Part of a small language model's weights.
Size: 9 layers, width 96, 3 heads of 32, MLP 384 tanh GELU, vocabulary 1024, 1.2M parameters.
Architecture: LayerNorm before each block, learned positions, biases, tied embeddings.
Each number is 500 + 25 x the weight over its row's rms, rounded and kept within 0 to 999. Layers, rows and columns count from 0. Numbers have three digits each. The size before them is the row's rms in percent of the matrix's.

# layer 2 MLP up, 384x96, rms 0.0935, rows 10-43, columns 0-95
093:473539501452536449496519447505518496511515546475529498467468490496521552530503509487497494510484464493506454519490544519486503465495474479513503504479476515513530481480495525517494522555500491498531502495523429552478499446497490509510499528501496522450491512496501520499484508535476527507
115:526470532464497484501525448513461524522473567475479511485479476490468517513514533476499497446474485509473500505520486505474477542454531527486468478482451514506495470440465528510505481541491488505484508473510452497505455512481509461510520531470506517499483490482496480529497484511484490507
114:498534508510511469499509507491490540477496517533504483498532522500466508458493499492532487564470484509516516491479480506508483493473530491497466493496484460488474511445517514547514480514499543553533542469563499489487531480489500480509516494489493556467521519515483505477489528546527544464
115:509515471471503507476488515509508471475533504514549469496466504505501466508465559480470518504482503484523518466526510525458503500526518439477512471527511506520521488550478471536519556556523519511463459501493486524537488502550515508493464517534505511512488515500478482518501524520485536509
090:526491513474466554483531520498488505460493534525532467507481511468486534503534520458528493492496513485555480510522536494488509540476515503485486485516509485487482508468547514461490534508499557519487473458498534463477531510504492504506466520528492502470569540518518514482483498512540516507
096:477518499486556520522540459505479537497495502514502503501516527490516512480502505491467502521537465486494486511497534488521540524511474523493521466464452561543473540434493513535479506485504481498526484499468506486538526468506492492486511494489479567503522535487489492478494551511479504469
101:486513494540528467496491516496473533513506562506539482548492495511467464520538504521493475466497474495496502488488500529517487491509565505489502501506510487509509481472493528539521497510469549494532473474505498531457500468497475498529537529533528526503470539510467505482536537500552508451
085:498477500473520509530490559442497510494479545511514501484482520504462512481526550499479513504497514484469504479473526559511479467469436525494444503521516501520526474500444517535517504505501482489478538496513533492545481538481487517492519524516513542494475464493497530488491465490506487507
095:491522520481518469520561488470479523534523511542486535470546483482512469550496496487486510461511480478476481473538470500487487537524504489532460477518483474540533511467501481506501455469506530477486554520469515490535529490510508504496520471511487459518495495473496514526504503472519447488
089:459512500553490504509526481468506505475486524542537512478511508482436456506524533488512513467480506489513512478494509517537570535498516522502503489505505469463516475527524503506471509539510507539500473489511480554484488558489503512520508443496467468477491527510522491505479482493504471460
101:533481458504491550505502474483494464492527453534479463498483533466480497519542522501522496488452480475506510491484560485514522491475457562474535518520506509494506514498477507509484502492505496511503497485453503480484489469530499502466520564487505497526476482535509553516473473496544523504
085:461551502527492547526540531540474508485511472536454513483569479516521501496494493496536484467481520483500461508546518559497474486502474478487502489530531490495513471487461467485540504501491532513476466506479534476487497501529495486501489521526492459537517492509472507521540507481507479500
103:476514499448498456474520492488473501483524511504506479467536486505471536493446527503504451480513495450466476478538525503484548504507505455471491497482481439498512515471467492494540521516523498546511484462490490525506514473534487473549512550499473488512502513505529503490486536522499504473
102:491510495478513497485483490486494478549505478495507547489464484500443533500500569478500507489526518492475501466464494512517500491481530461520506466481474483444514530505507480500503480476530504546501506495494527491510512500513559489475494478456467510473469534528488488477494476498491587495
096:505500525465486522487502502536478504525507470493464528512497436469451540484492507500453465507508492530503532480518522495526530503477490481439486505490532522520530501445505517504559505527489515528505538500519496509485512515530463534525431470489482504478489532498513473498473505500537488501
112:547501490531476539504513478483513516445476542467538526534528528489519478471529502528520511474537502537494492519491478525525502478438463509490488478525526528505520507486471503534485505472489480451493510491516531507483464522480534496469471501533474525481510483465495484553519472487507535493
097:460474502543484500528486535459478506499463491446469473523496533502505491501515516539502502475517461478498491500538500473477474484505450522512515505494478535510490491528491518458514519515515505505517546474484500494507453495508518506459549510463562509510515532529454556521497491496532518480
106:504497469476538518494510472504505536517472524488491504489468520460462532477481533489557492526491489540498491513485519492531531446548508482507515464459519482486479494485494522521513531542525502501525516537533488514501509494498485502525555486519529588484498545499519510494475502532507516504
088:555490474500470536534483479489497479502502488500522531487513556501461464503456467483467546522435551506521517520496516481473500482514494508525460532482492527484516501497498502507496544517535470492506559492489462514518521506456536506468500528536486485500481499526523499513506470505530519514
106:530471487532475490495462472517535503493503459501501537549470548524473448467463497530467465492507471459534481472496525495531488491518455519484501453544490523488506523539517525474516517501527514498555468482511467501510502481468476489513479486540462506500470492504511488487498482520515512488
084:425485458513496488471493479505476498493482477520491495527521485499488515509484498493527507492492470506526511487529479506477485514485465461495509467510506477454448505515471495479527487467452492470477537498558486511527489493462458488516515505492537507521511507434458484473526510550460531507
084:452498503489497470541512481507454486492527523525492530477501473472484468503541548495500509493537497494490547501521500499549522489482502496519557452505513511494509508495479514480450482515528515519520466508518511567534490492532499497460490469467507494466480492462507468482467454527479480515
112:458477469573488507541492547545517479469538469547492489491509526516500494476523496486506497496443499478503492521488498512499519542495521492498498463504509495481490556460479479522508513496516510503504469448523500475570470473502511506493513484510499485510491494484474516518467521477554497463
116:524488507513524476521538487534523480433495508531493465517515507461488532512522538465513502485499482485443488513470510555473466541497510547524494543500512475489530543500516499497523493503547494497532514475521477445508492470484523517488503507524501502541484507472451480491479474526511522506
096:471474474491481483506499507473484546526465502530447534508464445528497482509485478478472498514498530490522484472510520508494525459475447537483454526497532494535460504473487503491516515500497523517489493474479505528537533489493487494468438500513497476502520501516514478465467462445536503510
117:480536469544490525496483479515543479498459471492524488430533489499511463490489496515473507489497521494508519485495495485461542511494475478489535491479506531462505486561489490470515502504527456490476476471468531508525530497505449525478493519520548527533483512511501509502468489524469535544
100:485507540501493528558429464493488501523536495481496467461490517486519474476448518533450521499508484530507497486505511502505496556489503520487522503491550523478491442485499449484523493463500489510499540463530530513490475506525491493516482501529465517537506530519488512506477478519496485468
089:447483507503477487506521509476497490493461531462472527498497456501518469528532480504508527484536500516521491479545510514522511486504495540488485568471500488501502499500512496432530488451508501524473550472492448497519544462467487501511525514507503458532479489530492524503519535498501463508
101:502501487522528509482474491520485497445534497482537498490515488526441478475498506489543508463490503442501504486500478524484507534482531483555482499493507505489504527551531528492512506488485504531515520501514428511505480470515470506485522522507524507475468504447487499554500445493544479496
102:539552494545458517513517472501486508518482512505511480484512504530492451490482543498523542480534485499468528530495498524492516484459520508530534502492493482440502497548523480446511549502437482523472500475485504522504515474501478488530529518487456503523462479517495508477513490492480531499
081:483471486488465519487505470487531536472520500488492511494492504511476473515516523463467537495461466476516488498532473532512476463478464546482454474539424496506538500468501504516501506510507489487497468499475494503517541522506477509449519529502549492513473482482504503485479537508549497545
085:514491496456464532495513510515504483500492481493520526489488508530430535510473510467478474498484489511508523513514505518528510498497484499521509506505512476520480475504486517446551504451463535505474489509501540504493466570504490459495484514492533494540495512492508479485513429557509483450
114:460530511470486467471503520470539508520507537500467542524519442497470490473516539486485478510505509525528487505508487515513493557522511525557526469488513473482450491520500504442480466508492490532488512469497515495513511498471528504500549487487472489485484479505511472506425493491477512520
104:518499490467543474565463493471493565483496547458519481524463515551516489523488532544482465465488480540489458494514488537498479485482538513494515516502472519494489463493516486509513472515492519495526508487540503453480510502515518479491535504527501516538519535510521523521494496508537490481
# layer 2 MLP down (transposed), 384x96, rms 0.0935, rows 10-43, columns 0-95
098:496462504452500494463474477532501528470501515492475512497477482476507518546519485501529489494508486542511517470528521495545485505509517489492486500472497522496530525524498541512504506516459532521490485434518453467471505493494549499517466500536531479563508518525534522535530508493529550484
122:528460497492526531515519522535497503490501553504483522508548445492548481514486459546501504473542483501452481518525513528521481500476479572542483485473485510510502492494510525520540478495539480501486487531532549502501510528460501513491483514501540523528526500473521527514511508502483473499
119:488507509488531472512520516526480525549510493494521560549479460511493519526520475532465511507492467501489502478478461517486502479480497503482540521512465514473538479514543481571498518521474528504513500497493537496514502489477510499500497491478464516476478526535471556499514501553495558521
103:495507495506493531539534528475542454471502487519490499486478519465484493469561474496550514502501524491492486524468528497476481471500522475517479525511507465499519524474470498481477472526533524514477503517512498520532544496494481534521576486535525462505487444516519492481464537495486510503
098:506487494464503478487513516515471468521484489527490507535514526493503531486456522493487530533512500498570515524475454520534480496499520461506508493498528490490504507464559505509524525462515523512542506484490549472540532479470482498482509524531512575494510478512494483461541516516471514480
090:511509536478543475519527505450493518501510560483515511489492519524516542527504504479491469532482486486506562552490492479496479504492514484521526520564492484540520498449491492479456485469509495519471485491488482499528487495520466486538545494474507504531511439476525486512484494514524524472
111:463503528474482516534515527549485493457524489530494545491474498450480485501485504485452514499497482498518487481520462481506475501513505452508479459501511500493517537530502520482545544539520520535527498529523489479518507499494487493508474465524516494467534439472520525519532523530486548476
105:487510451487428548490495497545477495469487509513531551530494472503479486446500467475494524472506503492509467520533507478495461508516482510533488479500539503458497464491505523459505537514525526479526484480528456498499542507516490507510496534479528544491482503474519464466518520513510495518
090:518484510475455521494504472493491475468522493524520461520492531544485505499468548517481520497503493491534513519544508526570507464512478492540523469525494535480496506502525455520510475524545506507505538473536464513518516501486496477497548535537516538500488495521498513498543539487536476518
103:504523513497499494539477474473508475504491542509508500493527527476491548445452541502504507538516491508491485535540481517485467523517552445529449521491509459502484470544496523496519481498496510518522496539504489472519505503512499472518544495523484539519465523489450489499488451497482486474
096:414496515513494473520493476505478505545470481494476490519506474519486523508469509560518478513475473467546494470425442490535537490508493544477492494493527489467503488525526498499484494508508482496537504475497515525467460481493491503460518490512545496497502514522505522520517509506524474482
098:485479510480502530462463530501489497519476516471499508522448527478483551532527540482494481461487512513531515461474471492526511493437511498514490481527534510493503499541541511507482528491531487481468488509561481476511512454490506534530490550535498485485540510507511506527517486517532536492
101:514554514502512459467506485497486527541539489506493498542529519481486512538495511505528551582454513473507522467515513527511519451534528495473530483514475500533470534488468550515477506509497501514485485483467476476492514522515499497498506510481521474479502469534525487496496548494517484472
098:495489491505479491482463449492491507523504516491481478524508511508476496464518532511530494482549494469488514485519515488505525470519498505495522461464481516496439495465580533496532502512520461475508488501468473562496520524513513480488504529553466505470506517503512472510483483427497495487
088:481540439551537461471506513502504513511517557511471486482493540548518505512495477514527509496535501542518486497517518519461465485512475532512517502483508506495498500537499498502489548546479493508540497504489518529506456484464479420519489520498500471525496514516518514485510497512465476469
103:471472496445514477520449484489519513528516444522491529517520494468523538490523512469514463495519489498519448472506549483490490493539524502510497486476469480486519475483490500482570546474520516521507515481466485503477486512506484449541503519479479464498476495481462507480469489497508532479
105:516507477471548534505513507540482480520518461471449500481541483474503543547479498522534488496485492505539464526494534483469487481547482504492525504517535501527504522495485467473521488490512505529519522513509493530512509513518519518542472469489516459533550499516509503511518486465473556543
097:486529534479538530549454548499491503515508480497480542520476479537468511530513535488509494495498530479504522487531457562494457495467530491504504497506470514474517546508522491499492479483491527491507551463514511505500500498471485476498466463492468504492507530487505486469531456518503562520
099:503476458468499534529516525536490481480478494531537499536492521475468506541510503514499509497481526455535484496488486487485519503470526504463548540474505506519507465489523486554452502493556520533464550532509503536522514536495501477474497499531495526546518504485505518527513531499477497470
097:537514527495496504457495520493506524498505488497498493480528504488523532506536513512572495514486482490502514483454531420534507483478542484487447475487515531535502505473460547496480514522510475496480511501483480484503512531486483436458470525526486461502504493503534500537512511482488502536
095:487456505542495526570498503511518503516529503484523507493489496476455513465457491494475494491494532554491536458473493514504527521486461483552450506496482507493531530523496486497521491554482491494530521498491519508487506444484526493495484497440505471471518511451470493490521529498482509486
096:491500474520493484483490479478506502464526469536478485502484503550526523528443474523478482507489505519521501490467501516495487470516547535483498491483491529473490532507521495564551483505444473546505569543506516527517459499511502505493504465506494528499497512517473542515502496470483515463
106:462495489497502526542485514474519483495540481492507499536520506494503459500493488522520542464454498509495485479495496503531487545445506507540521467512498512463474535523462461565511527515524525501528456502523517489513497527490510511493520537513491460505466455486502478475528506462527451512
103:485481482494511491512547507507502514475487503480494488510473504537488480500536434512564516506468517481512496488513539487489481507497507519504474504533461495539513488494496469531491484492438532477497502549527512509498460522488511434535551529516488489495479472492473493530491525495455485446
098:499497522519504481527501502516493467509475524499492487466468528466526560487531497474480517529508485530505471491445497530455487530452468531518498494522533500480511462488484505518494483511529486546470523501499470507475439512452493482527531517434507481519490482487516498515479518552489500512
106:461494512459501538532479500481481531502481512454461518545498506474485514523503543501550484513519510527541435488477509476518466525522500491524482504474511538506475521460512488474472524491492519463465479508480514500562522498478487496537538528498528472509539453494490511470516507509507495508
085:513461479524487525535555514507526495479478493489478491471484523508520458502554512502501521505494524521523522497504534506469518434524492494473502463495475480510455471524450543491495518506457495460530491509493491524466445528467441505491501509483512514528483449507483501505508471521498504494
093:474518522463480493503472469508493486498479484534425500502507512466501468473482499470500518484500513496446515552474548512524482517516506472531441501474547518506461514508492516544490460482499500501515505499505478493533523487519436474494478544518493511512508492480488467484522499527520474545
091:490473460526499497492481537516538481520504512526457506513493477518496492500529486506536476525482506484500508516464550484448510448504482513483504510564515523531517481452489491480512559484545512466493493495496518523499461534484532481498493504508517501558498446460518523486504483470499530515
103:517526543512553483487471516481480538491482557482481521526502497519510503500572505512479489500437477499500512497536502506497483493485476562477507520506518502527526482525535490509489457510519502490440489498504522462502519515520534493486503483505545490501503486456541507539466499463495473472
109:493484476493468541522521534518484497514541498483501514511502526526539516492474499545504497471502486521493506546499460452454541474562533468492452516500530515489490502528499512502452483553513494463516514519506515539483475529502523520501490516470503485484515526482527485505465511527457513455
091:519537494450515498498523538483474461489477516498534527499505495475469526523559488450518504499453491446507520494496501509510496542502515521499508493441522510508517487519482541495496501550496467533467448493467499468517521520508495493519475462493485474520496488468538512490527481462549514500
123:524497478484507522509536531510524537442512476527535482478505524476495473539542502486519463513517503485521538504501543497493500550475498488503468530513477527520537495486472507529511497539488451522446488494533468473508500470493499503472478486508517507533451458471510491523508479473543537503
101:504513506474514525482505567484499486479509469523490456520511484506480479519495517520476527554508526511500543487542482510558538487482471482523481480513522504507500530524461494481546489503487480499537469455496536482468489492480509472514500463522435476499525497533495523517493549504500520461